config = dict(
    n_layer=10,
    d_model=192,
    n_head=2,
    n_kv_head=2,
    head_dim=96,
    d_mlp=768,
    vocab_size=512,
    activation='gelu',
    norm='layernorm',
    norm_place='pre',
    norm_eps=1e-06,
    positions='rope',
    rope_base=2400.0,
    rope_fraction=0.25,
    qk_norm=True,
    attn_scale=0.102,
    bias='all',
    tie_embeddings=False,
    parallel_block=True,
    init='orth',
    init_std_qkv=0.056,
    init_std_o=0.0,
    init_std_up=0.056,
    init_std_down=0.0,
    optimizer='muon_variant',
    lr=0.00603,
    beta1=0.93,
    weight_decay=0.0,
    lr_head=0.0045,
    grad_clip=1.0,
    warmup_steps=0,
    schedule='wsd',
    decay_fraction=0.692,
    decay_shape='pow',
    final_lr_fraction=0.05,
    batch_tokens=16384,
    seq_len=1024,
    doc_mask=False,
    z_loss=0.0001,
    train_tokens=92380000,
    steps=5639,
    dataset='wikipedia_en',
)
Each number is 500 + 40 x the weight over its row's rms, rounded and kept within 0 to 999. Layers, rows and columns count from 0. Numbers have three digits each. The size before them is the row's rms in percent of the matrix's.

# layer 2 MLP up, 768x192, rms 0.122, rows 644-680, columns 0-191
106:449489606527531526460496510558535486482495497501525467485475494574563405533511535544546510517555440521437504511550560556460559438504393468494517440499465502463545540496501515545563510465501488567520474503463518507516525486591555470506502487499500582486482517516426526480461500557452426499429492540452554535481473493566529417515525540497421486448564461467500520435535441480553551524528488531519502489398547447536545490574542488465480466487515490433437479500444436473553476468512504510471542496522491444481499537526544424485514454495539489526487505555434545495506488521463523462
105:529528547457442528537532538495490556500473519541453501518492485473456512536471441507523482551575428531460515474532548514508490564494587611483562485522541514398514434518609540553524494503507531532453443501530520451514516430509501516531550491493488487483522449419478481478448432463408517480529502483514479508483511470545516546539487499493486485474503555494475446487517485477501564514517479559569556507554507501558466527503438515504525471525577466501476488501439483422471497504478472556529449539521540583423442481476495451532469415545529430532523531518520436581458526513552461425
094:523535465480516544483545464487520502497509455464535573528485520522498550526526566573449429469490515493395476479533567473452476506544489510498527504466502522556531562413580523515473442529457564455518584430536456427508468450477486519500497452475495588479452511478485512497512532470521477536507487518481493519520484464495538443528570421533452440498534532474540521517446506497432476473529501534464543531504535483550455480493482466515521504470505521431460468508470488445458537551513458479478462455456558477514549466468472542534483412395423524521608402519558586451523486497517495488
102:404516430493502524479580512576498502482488449472532525518497525503482478469534473533543497515524548520464492467504452465423440526548473514575538458545482513530497475518493543375509468425521486518533540504586545548440554499523528457491489543527535486529625464478546609506451503552514440562445505521437449443486501525496536526484575542506522459453479507557464524537445463510502533467489463516510518427525517483573536532456524530439475463461477454494577415450503537512472480458470516470547484490537526523492525490495467461493458472502441550518505420508482511491522446502564439551
099:489535526512491454470497547554537455499495503584473474499521540522474459526498523489444447488501491538472450585421468485523489476543535527452507443482471515535513456537469504507549462521532511566610543541457509532484643541419497588526507442498516484452505535475441473476518493433503546526540475555453478560443455537449496577506503501523535434522464508456534510484511550531586506463464468498506489495442521480503529502509511495466507498505449541458491478487496493547404538487446495536452547412498531520495542433604512423483425499555518553443548496515475570465501449506514529503
095:503514505516574475430521413476527540441506504562469543466545496482467549507511511528522508477523546440485535480486479535497574442548491448472475446511476470457524494483419477492567522462571442423514481480485452461446493508476431537483504478475472482445534527544479581453507483536527529559451456527557459442571538435463447497503499500536501480452462535476536494518514514535516550462447449504425574464460521472485475471542518560473544458486479465522488563538511386513456474511453472535513529552451475515490526492535527558497534463531467516449578459512475592496517560406586528446
086:501492528528491525541498469513588481494503489439510444497533456539534477495468508513526454522579493478443548436463579499496536445463442495538461460419473465474441478607520541464523509468507519508505415559510492463470452525508466511484507502538481450446608470410528479481545468516517468564506540510492482552530500547516519474562486467459475489476501451555536506461509461490538519451525587507530540444521519541502476552432518558599510530538474442479528440551474439446538590441492514492538466540488526500436454483568516484499565552457458533474464556495542553476578539480469471513
101:479559474510501502553457507560540469481477484544501503541455540500487462494486473521506494571491463526440492569550568547601539508505544505526554491458539475453529476500451533460495532474603563492578543467504501437532487506483473432475383571511503452443463459488490549533564503475538474561471546419501453533494485531536457454474527499562526588467528524500515439461542471519544488450451461424552401490517572448552484516525442533522494494548498531446500511489547513468529495448577527463456481507469512476378462545448541527509503453508470475485510490516523486506547543494511520504
096:468563555463618533501498527490499526442444482524456497495454553430435456456433536496504459570471530488502488546570476469436491427495442498508539485500522492463583541479440494542511467489466500508503417560453533539525507506505488454527538500500375509508541552514555532574532460510494501500471532410560498524499477503534561527424494490474439483482449534556526532495540472515567517444422501532543464498559508506477522488489556504525515450470544532547547490407528451499512537487559465512530545433506494443516455574509482553476463511486432599476492501484559508469459502499504479503
098:522504501572465462531565408485482510475445451423546509461503546530540462495434495471512529452475485482478451416458555456517605552469564438509499429441588534510464460480499485456449518520465520448500472547545489513491476503524563454567441494526401514483464578480483483540547496545515507455528512461468522558503565501502570553483492468545484498468464449494488514500523450524522421514489487547506496557474494472484498528480553521481508518551494526578517581459486539432514476484510457520528475532510487475550427425422493517442397505470505479551466507512538507550552562490501475537
097:497559429492450494558549538469547556479472454533576506484470505525597542491491528514496524478520449565593414485460507485500547449546527506439489427492527429478540528482493485473479500518549466521525518513505401514498543455551500493422515464513521531505570541505529454520500526572519499508492551480426583480511499519482485556517405450542541454456539453468517514502493424514509500577487488485500414498492467488507480497589512531549419514517476545515522565459468493494453540516420533530518465535428510384503500467527464566496456528529519451480464470516434527542540503507460467503
107:467472508494570546411540514494512527493490596443564517483537508583598507457518514447516428434468445506488539449511551435530589508490518453483484526521478479556501484592460545434518543458513549452508564533464534446496559488531443451475400551479490440477511519495498438512483492438556460497578516486469489540455551435462468505480473501470446543483538471515432537436483491514558471440489418509521517457440494499467491464433501526520513511538462515506539404553519481547488508456578490503469511449521463523522477515558476499454459558523501484493496516525488515576476502506474493464
108:513493459495491559454539454557548507528559417419543574417484489501510547541510535489447487601510498574508519474575526491452401453491496569525503565513492526514455559589486525472493533409506456534479534498576507499538558432489538474510433479485492523530478502484402508525464541481489497518436526431471534403467471488455548509494496524603512492496531492525479518518481477505505510548476562501556530507444546510466513451464469522507545531460430478536529432479443542526535438498495480470434465540466540525426512504530494482452484500497556458461468514474536496519501492517466527580
098:516541510485545513491487491498572526523550583533525471490529485482503526508533513522450459484442547511544562494514499459590531428514505513527481452491530556475498471441503410486501504563522480534514491473533528484441490449489495519459501534531531518472418513409458551526508544484470555550485455510471550454486510515489503477507531548531518555504581580445523522504566479515572480487493471488504507513457448397437531492507544408480494442493459533445529587458512581474451516597517458471558421458491475480479476532485472480497443511480477558509538412515495571528558389487479501451
103:491552474579508469513482503513523487481547526480524490512471559471446500505485480553526460567505497614528577558522507547448438571543549487529523528459481471483477470471457469511554480519564501525429448567580524479478466441505441515455482516537454513536522504493429502541390506496489479579480489460491527453531510505445514474472520527543509456435429493523491512542464437396391420503463524476527489439458479560495477513494506554517470532475499491481555540488509436482471493516552478432502504529558543514413464583461434485465451478459531461508492515515486444489498460468470431523
095:514479492520431498546438475459589452454456437486438469490526516535498486421482573494441591551511461536506460429471528441574511533479517479499528584495479470372497479514507472473583546516500507582455482468508430436566532468435565502522481510477528488517565554505514508534502480415456589492517511527469534492484540486498483519527540488489501448477489515484538509406483570500475461525531525571487439517460497525536574466492479518515504506466494439436461527600557450491523475516507556438558483507498531469552491501551496511544469543501503447494536504527510466487452526514569494504
103:503500544468439441540530498461476497454471538532407521521598504519481528547497544469496534517510527550419528504515587506460479497494585501500535496461547512541538489564528448442518485500606522478528530435507419517507482543483467514460476544502420447500420527484551484508432528508512527570445471503503476515522444430524513443526524554491537523533560510534453515520467462533564496482481466440432567563438556523511483468450506537475512505472511562492496415466471517543504507547524495536502470520535496517513577463503494523431520499551504535411536555448552549542516493386511495471
102:504492526585541494485428540457540527516583496478558479446524429517477488488592465514473496518515485486522437531517490480511441524549501511505447500520486520477490497452543472459585488458495416487517506507429438520563516509504483548503546515472547555490443522438482471497524527424493547481508480520420529545544514515482483541492466544554469474479532461513537533473601462538455470505447524551495529489527470564513462441444571505573538487526461490505454535625519485525476465494421586463471406554445562454499460443522503449504509459516534521485521455509551485460425507475434547510
095:475504485554524483416464462574580439544578500544471514582523554504478504494509449510491530520481523499555487560526450482437529481593526466457495524528540519483552589556491454509501430601493440480459524516504457419463520509433501530504460482483533480546518519525524480476489583576499500515525492524501489479558530455486476461496565506511426468397553561515493500528564518481541548441551409553508433491563485509431473460490541534535536479476513519486491492504527554493530512510506487461513502480436427479491440486474542463548469514486422418491536527549457471512526515469488447539
096:424568511604530551469524486562464496532534421584505469435529469475478523488486434509508454486541477439517471496495458494523511498545513552472515450448545507467505505562541490455471533479476576435459530480522482466435562529551485540446520390540482504483508460461506498462492483533466523513511503531456479507438507485536491541541500584424492479452412582472488519495545539506417516584459488509527473511501377565562525499454492442453551458538510425540455592492510523502544489535441555488515556535548564512505507461485486444519523520523480471534540505516512514477495478529517499484
098:569504526462524480439476424465487523523559631523506494499580478540546489505495491489486505525555495499497492511472527508537516508498429475499586423505509538575401570526516450514562480455539508575478515477508503565572515495476503503548485480534478420472551509472539461514544419459537511540487456493476558472525515468509485591473476499503455459520577560554457490487501526494529488496515554462520521562446519484533434462527427493495547422600518478481508513525473503527427588509527504411519452444436502517485440484486487455498515490486509503487482505473468486533593502510484412488
094:467421443503490522491489482508505532436497488564579501558504443583524492508588563511516532509409508538461536495521469503497473462554481543520504525436484533463518477453453539522481561506532446507433502473511420545479569544527444491500517532524475523505521446509520428475513526491468485535551525494497493495546501420540458428432572485503476487502548518578525595454442492468483561436446498521449506423507487452566514498525450443529474583435526500465490466530463487461523517484465505489480468437447553455469543562484474511531476456491569486488509494498595497565435509541560469540
093:544503488581473517540468511545602456482483467498491541494475518576490498536460475518512504472545506513449492466512454505523561517485485398562477462479432517492552510472485576467477509452466468481509546440486476470412458505534433558510411480507473526445452512503439476538537460507510535507538456499544562559563558470519454514486451514543469535492495525448443532531579538456477500476514459475424513459509474531528465516535469506455506550530499463542469562569495568539550477521490592544455489470417569496548478469425501413561511508501437452502486498420465493436540538482497526489
094:603505494540509481510454491462491498454525498469516548495526581556515540545581517515473537515464530423449510506461419443443518582504465487486502506538538521561493468454502530434463484548554452484490487430531571566482511526413524561504488535442507436475472523457497483479514448558482512507468541494531470443514493470418506505525495541528557505539487507517592502428569542428482541427546507548508516514518513579568477447534500558524467435427464554545590531515470491390489486492499538490474464504517420504475475507510438452475492507516565542461491471523467535507529527496499487508
099:500501513568520549527500513556433495507466574527511550524464521476417509452510510490513538449482520440467514466507448480516442564500476507499559612499487524468480540488429518530487438476505521529466494480464514500564544550374515518527534458492497457533495598466507504581479566412526430502437458426520577484426477472507504495477446454512504464551499456506480506484529518505606529473521441473529447545474480508524493494521568505546519581472554490523450438531515491504526498462474472453462504538536441520506537547504478534499455537437542540509454490563491504553508413513505463580
091:606516490483482523488523477576486500482470495506527469431494472512600501510515475523473523552489490538442486467577497477502512519424529585457497450486520432499450466401507542500498547483490458485529431518483495505501547432621458465574472586538478537510455461472544476460520524589477489516461511507513490496479502518551528477524505501529479519480499539489415511465544521499457412485504467543540534549505461494521504470504451534499510484521486435540565418503532536439552494556456538412511549503424534518414538434524465493551554481464419535526483494489532504424498552553482507491
098:579538466504554506486543545513587470495503504496468529472453461510507509562447513464444485557541547501468559380481493441477500522526476494511519511512524462509606543432519499576451483475490517482433524531505555408497513509542507461478565552514592511515478543421450529549531491503510485420490425482472546442476492482492470522460514538571465455518514521538545500478463508455492491569481566593523573533505534518540536468435482549530532483448554553445522483517404479495515462453511528477536473557487480507495533482425535432464539549460526500499553453486493506514415504479477506489
110:517474567431503499471492523534431485506483505445502567515506593509490530582499496518503509471488526428494478542491550451520558421573512495508463485494597495504561464510548557520478440478507488523500516568490454459530484503467553557490578509523498476516525496488510499511461463492511443403506460448532428463458518448485497466549554452448500519524472475427514450492529445517507432523496560583533508454511465481514480519468499492415475496555500482496522441454577499498513482544464494558554530524538441427604462524558524456418416422454508479465505516540552545482490434478510523497
098:473487575491437462511521550529469550500515473438572506513430411463439478464529421530510561515532469498513533527556515485455540512517504503550479580514477520573536538547465497452519470495598562526465519437535546512491450495526518518517505486476452501505499491506468471520586610498464519475474430479506464503495576477451499463509466448536508515517459484545592478501526485439542445519499514516554482461500416533476430476424520486552512504516471481537492474480505481413467548467490426484592478492470482429482443494448506494533459408517548506495525489512527446537556451557535425512
099:447497511505493539513440564448534445526514463515443513497533483477473490510424451483492496483479445488490448501512497509539457428532552455493514512444450528483508449552499440535459552494509524484507471508533477411479534514484486573507527473485525514562581502524492446560474478508516523561572452456552486525484445526529576576561509423487434448544542505441458535546508488523486461473522435561497507415583421584478529519422514504534557535535523452490553537587481507543518536485480481495580496499533517455496489418549549492472582424515453504525483518445487503538445469533490457487
098:557421480500509522487476488518592574472521466509514462489533529525539500520541530503478491576488522577543487455489510504446484490436498496419452460525536476456456483520509481507503524502559462567487512506512439543405506587467470587486523524421436494485492470483523509495440473530491467497526509513419440525526490507558494530455494560513523485495552503485450405511507474531527432535507515462469463491577529496541532461478478537533510528477457456500535592528487493487509522603499466450545533498422448534546403538522536606475495447478437511434477553558494524489474460524589515495
105:526544451434456430536502526468472573522511493493571504550528468463491430511517483473518536466443465505499446465450522461506437418458527546493499559525553536478465489507543491557529509498450465553465502475507564465530594470506483550589535512539494496535513482494548427498538579491524448479442482502511455494458482464493537447513443457529537457485567454459511589489485487434551549507510457438544519523490412435492449509534441443502538527504482506511564504436442501466512455478523550481549442501573492403436497491536479515533512567465522536535447491486476486521583455504441455510
092:512512522536464522501508498489555485544500484575473459486528523544493480476516467569450486553458500498547455546496466631534509444577461475560444484473535521458544525367495503444500552499514490475484462512555511516463466502454474486514414542494444523488552462483509483519597499515455452493486519483480476491527493536520573522518581498523572495504455496465537405546570438560438481510505472476472537466531492511468469464451577460588537536535490486505463421463476483416488476482471396453532485482477471509501488569515497484491540523468494501464501451473571466504517517513569460426
114:497543466460491434563529481526448540444459520552508531506502487521544529465506496490515514482526436492467531479498527498448511536480540495578453482476537449516565490517480506551467540537577564506528504369476484509535384525551460492472512497478509479570433518552517447476553504472525474523499527458557408551507470547517483554481470476482499546438513524499584426497508505475553452471500499438522491524426499485525500531512495492478536519510556481564530456425468473580582522478559484497481545497455527523492564493594545518512480456517472479438489555398498603535469548472509465512
097:567526534527483508455531522451532499545513483447485522483460490478576538508467505544554528480551493529460499469500458415472539517496483505500537436553483452493478484435472548488541519492483464517481568457466500545450498573465381580513462533502474560399518460522529592523501506481490511542499534502462478517513499410454541478523487561463466544451485483475457458501536530540529480491503526467460501435481467509490485410519418593447567508521498472533529457546519500511521454456522508527527517501473477510483411431540421526458498514489570476493538501490485542600561505474604425478
101:496485428574458475464560506467473532474473550536510445466567530422447512515553499538527551507514478467487477512516491558540500403491495476529509496449505486538508471503494456502421466508554576450464573498469488514546453457500489508512495432389451427460485468543473526498559506561461478457501488551519464599493459522586560482475502419484476503446536515582505493548527455479524506569489440432556532501466467466520543470526549505442543550540547444502496525490525411509512569483519551517469557497544589503473495553531538455448519438457443492504491507496527459500480502535542503484
096:472533481479524508518516469535497474436473510492486521494459569499536540578554495460545517435462505534476544460505541451480468471430442480428531639450455487536474477530498466436516441494533506502544468514537522534508511465537518514469562588527501525463534474543499500549487493457475443483473454445575509519469446499529496497493466473543529460528518535571537456519443470435512493442422463633508562517416570469503518464536411476485492519485523521582529522547476444513499464490459519439480457459463484461527521529552465523508495434532561507502456418508501520490482480506517406530
# layer 2 MLP down (transposed), 768x192, rms 0.0526, rows 644-679, columns 0-191
107:531546430481495475537518521452449457554512557512473537525491456437415582492472470398455503502481495434535522500483514509506406520495593493501443521439517503513467446486519473513439523500448491487493503520542464471480474546426503563504469515488500401518548482497613482466502548435590558485516480492570445492538498437443457574553459460486525533531455556494485496547461541476459486505460534520565491501543481562479476481464479495558512555507477520544532517491554516501429520519511520472509454495475501610563516475481466573498494545504489539492510517448545407531489494469563486540
098:450514492519518480454468476445577482502533518510558457462521460502478465486495575489520502434451561530549501519476425503466492523482452493498452533453519474564492514543395484453496488495564488509516568478459483576514529563518493464524476523520502498519477511528541497534553544499527475516492504532475497492513441538453502465469509488530554470531585410492519510509526502487479515477485527495402464520456394506416503493497551457544475509468442587518500484483501555550528501553524519482497596436498466421555567527554561512497572599448472553494483457440476530390546482480432530519
090:431474534487438462509444496476481488553497463543463502500511503468500428482493397383491539520536507551584469533491427544499519464455514484503416497536514470480458435597413450471490531489525513529500434530444529511474423546552515491497465535520449485490518522473521483478494495565474522500452525517526518480462497505485485570472479522470539596505454507541490484459577484488523467509455521496590491491446485475475564543471526502488502471535514477563512453545504505613550466417580508539483542503525481487508513522503580510488511519594590496441465555467466444538483522483542539529
105:574494533518516490416449505450537454501507549468535488503549497525479638463494527432476546477477419482548476517551559535542521502512504510436460490473540437501450490501542535591521584550482492389429458486394533472542480528428468544485557503498511565424465496559477419472459535524455566545535477556549451495519503456459474496467442465480515490594509508478522528443472541487494520495479546496549478543506487526448537454549528443518553522557532575543467481516477476458499479487549443520486529503488449540496539516474479559442514499490496475488530508478505465489456471526471506511
092:535543460531546506532519424473497543527468512422574528503479534475471555518499501530540492465512501485514461470521521449497500536427514483452497541502501530385503568476435479492460576523482471428430482473575546465546450480555513505516466527515476541536516490511491535577487522544477465456445528441448514478529512507494491456531486537476415495401538556561489442492489487453502504522514476517486473501597451519448488501491542532612420470527496440518580515501566548496603423479582442545552449521489468528538447537459490533484504446459459495519485506504519506531480548483542519463
093:531502528492481514527487527484492473498458470442511406538405458553518436480539538459490525520520493562515534515519502468422379554488522504483503537502505536506473481512601562496420536591437494537491519483510517477500498551554517481503464486519562545512470523430416483506499456495490512492563524471442539546487394547544493490556457514476494459479561449551513516519543503495541463513464545487587426527561524557497496476429463462478489567494516496492570438472499591536527514503532550434446475526513523487541443481461513484494451518500488481457521525436496486470507434543407534530
079:524452485499519423488617471554574480517457528465433549495506500521504503526498506450487497488473500538489487483498474491480443460524492484531432440514441510504592556521459482447514499482617454533493502546564521542487491496494500467545453553478402556483465477534486551481441568467510469456483466499487477519541514531491532502476494523459507435422551431538507496507501500509493495534477523492516522525489571476465532477520420447476554464460466512446431546545507489540529520415534507490529522497513560539530546394422595458607538564518481521501497548566528515516473450445462477515
100:555512572438528507395576526444523526477471483417501573454574463502466558496501555476468543469528526534558531483459450501407505507504464478496463495532445529546503512520510541522521457515404464498472464503491524594490497532459502496509553470477516453521501561522476471505454470515506515452508498552535557504487463456442580550494440440476458373531506447543490515548448505500471540476542537528472552434534487545511501529523494511492505547454569458558437512506442504520490477470506490489580527532508498506577487405521447452511514513492561577487515476479472524519435508461564504446
092:510476462537425550531473493541500499577532536459498488473423456495532460543569440472543496520477523508492546468442516520561450529523535456495524538479426503486481512489547473458475563560566455528569489503529501443485526467495532558473478579494535528448464484504428458411478495542594496498511444554440429488473502404552415470501517533560566612501527519478468485478489501476507442507515514542492506481451464465504472606494454541463544498528519516504447434554455547542473463470453531456482489554503506567482490426485536518522462459545551473474544483514466519527494513498571456485
092:525495493496514503539433550561606410513562587504475471518452438503455474502568523490468475563521526511499515586528470515457443480519460508535570534513450469510525527493523482505475450465528525514495517460482557514574520465454483561479543465468549514536526427442491503463471476367470488527442515515484492456560455434477480443462438554455537492525528492439495545472515595541496569542532487453540495486538570511493504463508481509498505542462473483449475438562483503519500492470522541443467549495470440570440508496539546579529561475504513526445513506490523445413479444531501472496
110:499481565476553489470492483512506484547495536459440512478533535491417413453467485495523460549481556466427576539508523496462508539454433468587514561457438547522480467506560515525492508460419519492475491498550545456486448494457531490585492516445467445491472444462450551501525513433472520488564443486554416567525548471520480487442590541467468518592524491515479485472508586483476492420527486494506557520490585482474504503451484493460569475529498503504468458515517507520522568510554473492508549469553487588481540484457520477493514510447485576510497505481586457449492487597478520492
102:536534533521438480597529470482469433538508441555443463480500535359444444567565483547472549571501551521496471532507446517486433516478526530541506447495532517443476532412532465555475449589508498516513448505555466528538480483483536517483572475531518574462437446514529510478534473561472497465439500535551503503550414533513525527503481485531544475515497505470561434562498508447454496546528584505430468503536534492544490524537491508468421518456488463515532538438445466472501458517449499521502534577465494442488566494480524533508571455491460490491503544489526526440518481480513464483
102:474520523516510461547477558478442500508432560551516423548550490465507455475531468554498521410503488475514517502463418498533561516495430425477525414453499537503550439419509467482547451543482536523516461483430462509485426550531444530515547515522473468497532519495567529478582512501514484500561519531495477617552509462539473521479508501421519512508473509548519445507499529430512496455545467511460483425560445537542478520521558512579450478489585500466482499526557471511483556463495516510551534474501447449586457557459498514571539493498410530532496441492495507463493485475557475465
099:454465484487502497517531501474462487560460394498473557515455469547491462480496509515513509556547453462493459441457472480506458504490498471421498496477473473527484510546538578479505501475504471478504536534504464465554517534496534509544508500507435493560549507555523476482530517526515424486524562519579440525489533464509510494485451442491480437488490432567511528538418519508395534502518512519480483438509532554544456509552493604524525587451518479560451425511485443559514423414524544515453579472500496518519550441547546494544517498498533456491428532554504428437453615520510527523
105:498496466412496553531506532493490509456414474511484446476501418526573461483492544445515451478486516434508440510489412444515578417503465607464455495522523555484546582506503538487461497442475434500508489481451558548515470471546541508536558451476489492530591475482553474490557470516495560499482494528481478574399458522516548532476525433524487523514507505573520394492515559546468499511530528524499471558476508482536495484471552442521522447517486467511495475450501576495554489475474541521501458503482519450607489456544539487462536509515524585460501437477501547523502497560499490459
102:483489537458557485482536497507400510554560525547586530473454484528522533557505467490488442477484510505529500559506436601509441490495493506501514491557530541602502513520472534525404387504510444427540487532520558577439494496538444501472554508511446509524451430489512466484485504550511443446501499512605457467490465476503494435484488503485542514510526522522440478556494479475456505455555498425507532457556559539523463550527516474505532490535457546547582469469469555574521527476495429559442513507483477490505391535479527475486535481513495524531501443496446443469506493477446473513
099:497500558499531554443487484577497514525503454429520508492457457472541591480483415561542513533533439451555538518493527445552434501477442495533507525544522470565505461467457549485514496518466527484453406524526583475575549447436549457554533449440527514526500492488467570497503486487431458480550544446552583488468543490478517530486506508531522469510468508452543529512423547524517442462517519504559435483594500473478496567543539510576488444488468425514559533512482503498503480467524480442438537484506455464478380511482509516559459506454486516571520442541478504496514514507519505518
106:488539461450508532482531495572538442501444498555484539516495437485527491512495548451537526538536564538538522537513453440553552515541456479504566492465487503469470490542462490474482520535488618545463548556561458507459427475473478453492463502473538454432555522591473488526497444569536495493492477544520500491501559520460519471441478406457507520517478518501556459530449549490473535446517513453546457472467505433517481527486431547465445538471530497508547495396466458451490534474548429495475582485536508496551463544499438515485523545514417530506477514508405553521595498470550515541
104:496502497451466444567472541490458501479467461478478452443504526487489501538504527513535467517488448443451505442505525474488525520453487523516460490534480513492492440449514582478551549419515490509560460508508530527525454513571461477499508476504519497491563495474485536587477398449467532484446534540565536551417460561482540524522430494525491537593475454495507511477463484467436447554523643439505526445495500511486595512550482532505478530547505467444518493508558422518488459499469538557534421491512545483547501494527505540538504526530548470492450430543551540486534436537524504390
094:521469474430494483496465521482498516541465564455498551552482556493504505451500521527512526513439476577506531514496492544508422511463518398493503526529448505497498512431464527562495518541520441522525485516504491539550456474483536469552444575455488470550485523511537501546544500430528466455476495537520550502503487493461589469428508474579469524541613389488544548491477455531532507402572520532466466457541539477465491471512549625524526481488538496417484453467503533453483513478567414549535507473431486467534516527489432524475528490464502556499467475460498461460512576472479489548
101:449460495482497478581532547542573491504444400461496459547450545509493458488475504500498495463472525488504487482524476466484486509498555525528463566515473447487572410505450568508458518466486482473531459544483450466426482498493486451471515515457522591505438474534498528467503612559487536439515534535517437571503481559449555487570533462493551554490452424493532515477497476518506463500490483520492441478511463466469544526485547491545490550371488553524468447480486512468601443483519478596464547528588517475480562480555542529512490539505457482552536499505558505517449494503500566490
095:513508492518512443471417544433498436590506450511458540495573552463485476565488483431493464457568508531505459425498542502582518535457507426483488550546472439530476536553540524531523504513513471594531558495507587521444504504502518467501450513553545555445493530452518513509519489432504468437455446538467498461518539550517511500501422513500501502507430550441469534486546551494449448519527560507570466512436577508460463450434444488458555434546508455454480497498527428588535507503490579539531487498527479497478504518482520546501499515534414526496513503484508512481549482562436525473
102:435501499423524528483561475468404496478495553492556446494469508453454482480578494485421532489479542493499477555495531492453497473575553562434523504512563486555494514442518419529490474520525472510493482571566442509607537457442513442476578494511494507573501475466576507441479518475475484532502604502479497498502427518485501460530521490496456487498487457499553446514453499489482516554472517546527513533516560477511480519493548470577484489496528486423444495478570477442440514494482454425513511495521420483509435547517522555490529498501501519431441516615522521573494545500549489452
087:428532555520522571498507477460510490454555544429487542487495436517444535508566472465513522488513465505473483493576520526557460518501534515522538523531435469485416528512493560539561540482494461488516476450493515440484516514472497525467459466565495470461436473522443542511517529516537498434518490536500433495518483441483551499476505446507456445529499506519460430596553520460478530498478546490478576479417507510460495500562609480566540562493542553514473505473552481511516511526533545491485464491425526518568492498437523459532446461518508499607398469419435509506576475412504471511
097:531462514460534450477463502453532500478490413482478452464528460535530450557467512508527512592514435525504573453498556509549521507457514469487450457507535528554511495525493482462456553543503475479495470445532478488443529496587481557514464517595511542502534431475508497460508438510458526499579542552520419508548488513459498552509538603459488614451516561490510477554452459502457446494470539472461497517479510566531560512537438504487440415470509544530533534426511505500511508510527513602505454473534541510484426477487517498527535477582487520520518423463473494411469552481506538457
096:447435485489526506517496507426517458489524492508497561552467537486399502513498514504542501448499561459545516532421489530482487496601522437545465511467515512461553502577455486550461501525551512502491558569530478516470467539408524577439537501426533497467526554500533510523435443439529514481574537457485508511532518535449441476480491533495488444487530454524538467575468456474511524475452561475495391476514522509497511552475526454518473544516552530487445585493442502484551489464556445510485448514530482507588439540544485498445494495521491483482446502498463491591511474466622506488
095:445470524563460498526459454497438503517502528482524453515530505501475500466523550527535480411477501519510480560493557530503550492449504493486454510498493508503407472546498506425557496484503512511534480468548433548527537513475521517487461467497385514503538510569550501470484512469470481518584560470488454521561513538577513539531514465429519530465499436493422500572573475526496529466542466400453451538464429485451430483572503449478467544566458462530476456513549560494531536550496462546466524448525503486492454583494484530503463400531516535502442558525494542443577444536535542506
102:495528470531459514543491484480594541574466511494488462477575476442516514414482487514514502516516485522412506469491422577454458582431429531488546479516383544489467500483436437450551574434492514465488443455535602556492495486481506471498478501502446520473523473483460479538538487469512533570553559508475543572534478544510520526440498516491523453516531488562537489488535547487479540503450461453531508533555439508540513474496532512580551493451516549487532527504463461456515536470515450437451497415473550519438488468426500534506554504594496569496523457484474473498526535516505506522
091:508508433486535514526449504459536454533479500489485531503550513509527494501484577487528493523466528496533459465452492498522462532502496493461542451421513462436539445490497501531491519502466500501499492551463443470526549492516462490529531502512613505472551479434548518491489363493494466550556532467476512493470428549511467531494577541465453466477519473464401533518468477509522540478504500483458501539506594482548545540580449507488493474491504520479531566527438456614519404559491572516455517490482475517536516525561527488410480562477419498511455600491512554466408553478503550513
106:517476463474496418487547397571465527516484470458513487498497442454554513465535533542461481553575563525516570486548527503496536569551458539548481565559536510484471509435563577476548490514471464520458510507465487537492491518528488456461492481508532523498495467488510486388572538512477453427471568568474519463547516424475487410446513550511554518512403481506522499445489522455514455553493542444490509542418530472494481475560514457508442473482525521446497454453512531447498426517473495493491490518464529560533558552451418478558430520492536467500506484569516531487513509507465554458
093:469553498555480481490523486433459501482495555514427553488496507475497571515458484519518501475533493457473486498517463533500496526514464500629577553435568511547542491510529480443530500491466518479500457441514527491504486411529582471500439575542527466511488476511517502467534485512539477515509450442557586458495442484469509462523515463486474569499461442500445570487514511538453567458504510476516511451409525498410473531500540536459486491528531522459486475463570508535461453460497505609494457503577567478468543482494496375521484497472560447568518523462547515571521483516457506424
107:492541515525504533548506474570581465469471450471509470564533540565498543420520486487438471515528467468544566523487489482482437599496485502483477480463488432537450503523505467561492459527494560506482528508545443409407542504501470513507495491506495531473481504494524498577519480514503525515552549453477515492555550530491457568534526465499486482361503558547496516537423451532489484420497465566473365527541503458491498544509544453522459432443567501492488503443514518471537411516544439456457479496557545502511463587489521513517433519477516491493511523546527447488483552515497512498
094:460523470426539511481414503467449476468533533431479572554494504469539548520465511439466492479485443522494443456488509381427526526467538580512542486487454509540478480635493530539522462533478498554488498493428478505495543458468509499489556468476563516498484506521489502551399506482578513524499504511465571474488489486505433484514468508505428509480511475582472572487430563430564479550505561565492446529517505494468566522496430516458473502492477479464533531528479529556498526545512549541531501524476554525535539511481516483468465533501466463522502519541437489446429541452425520582
107:507468542514539554476467493439496499543551503456485483466482521441468455555521476505488498491492532500531457579478512534517458495510482512429557583549518568479398467508443520428533505498466482536489467637481516480460585502469527553528489452528512445414545429462547514536513462571459555478517451573465597497494471455473529433495531517541484450558451450492415559505463503504491515482503508513468454484525519561478541487480512495510456489474476542538477556546550511500418476492453548552536480469480448529522464494442463539489497511515517554584511461563509459485484434496531571472
106:418481500464529492602436481512496459451464526512535437472521503537460443545521451470484465506458511487539549519518477519511548481449536439457497534450509541527504510547509437498516527497511546499505458535573514431530515442490597419504528461487506477619499575436463449483480506477490492505503457500559499480537549577554467532495504453537540496525501507500546543511524464460492531568499470537499524544528571525559494576518551453558468473499552532504457533474475487496473484529436545444506450510473495459515577541480520451501461476535403503504413502483482401453442492548428574518
100:501533546472588555539453491514531452534506488526481564492419472571540451505438506484513404513521485506505502497505520520492479552568508542492487519576488456455491511478518518531539545475520461547514447482523477491404528506524530501471502583580519540513515511455499498487451503462531519557514494468547506395538552492446510463485439566539516476523448456415522486513470511508486481439496595540438483467462513503486434535527448529514434458441478558503509381464458561514498445506493481490536452502485405522526469449460449583531538548558536464488543538493445542508519480439519483539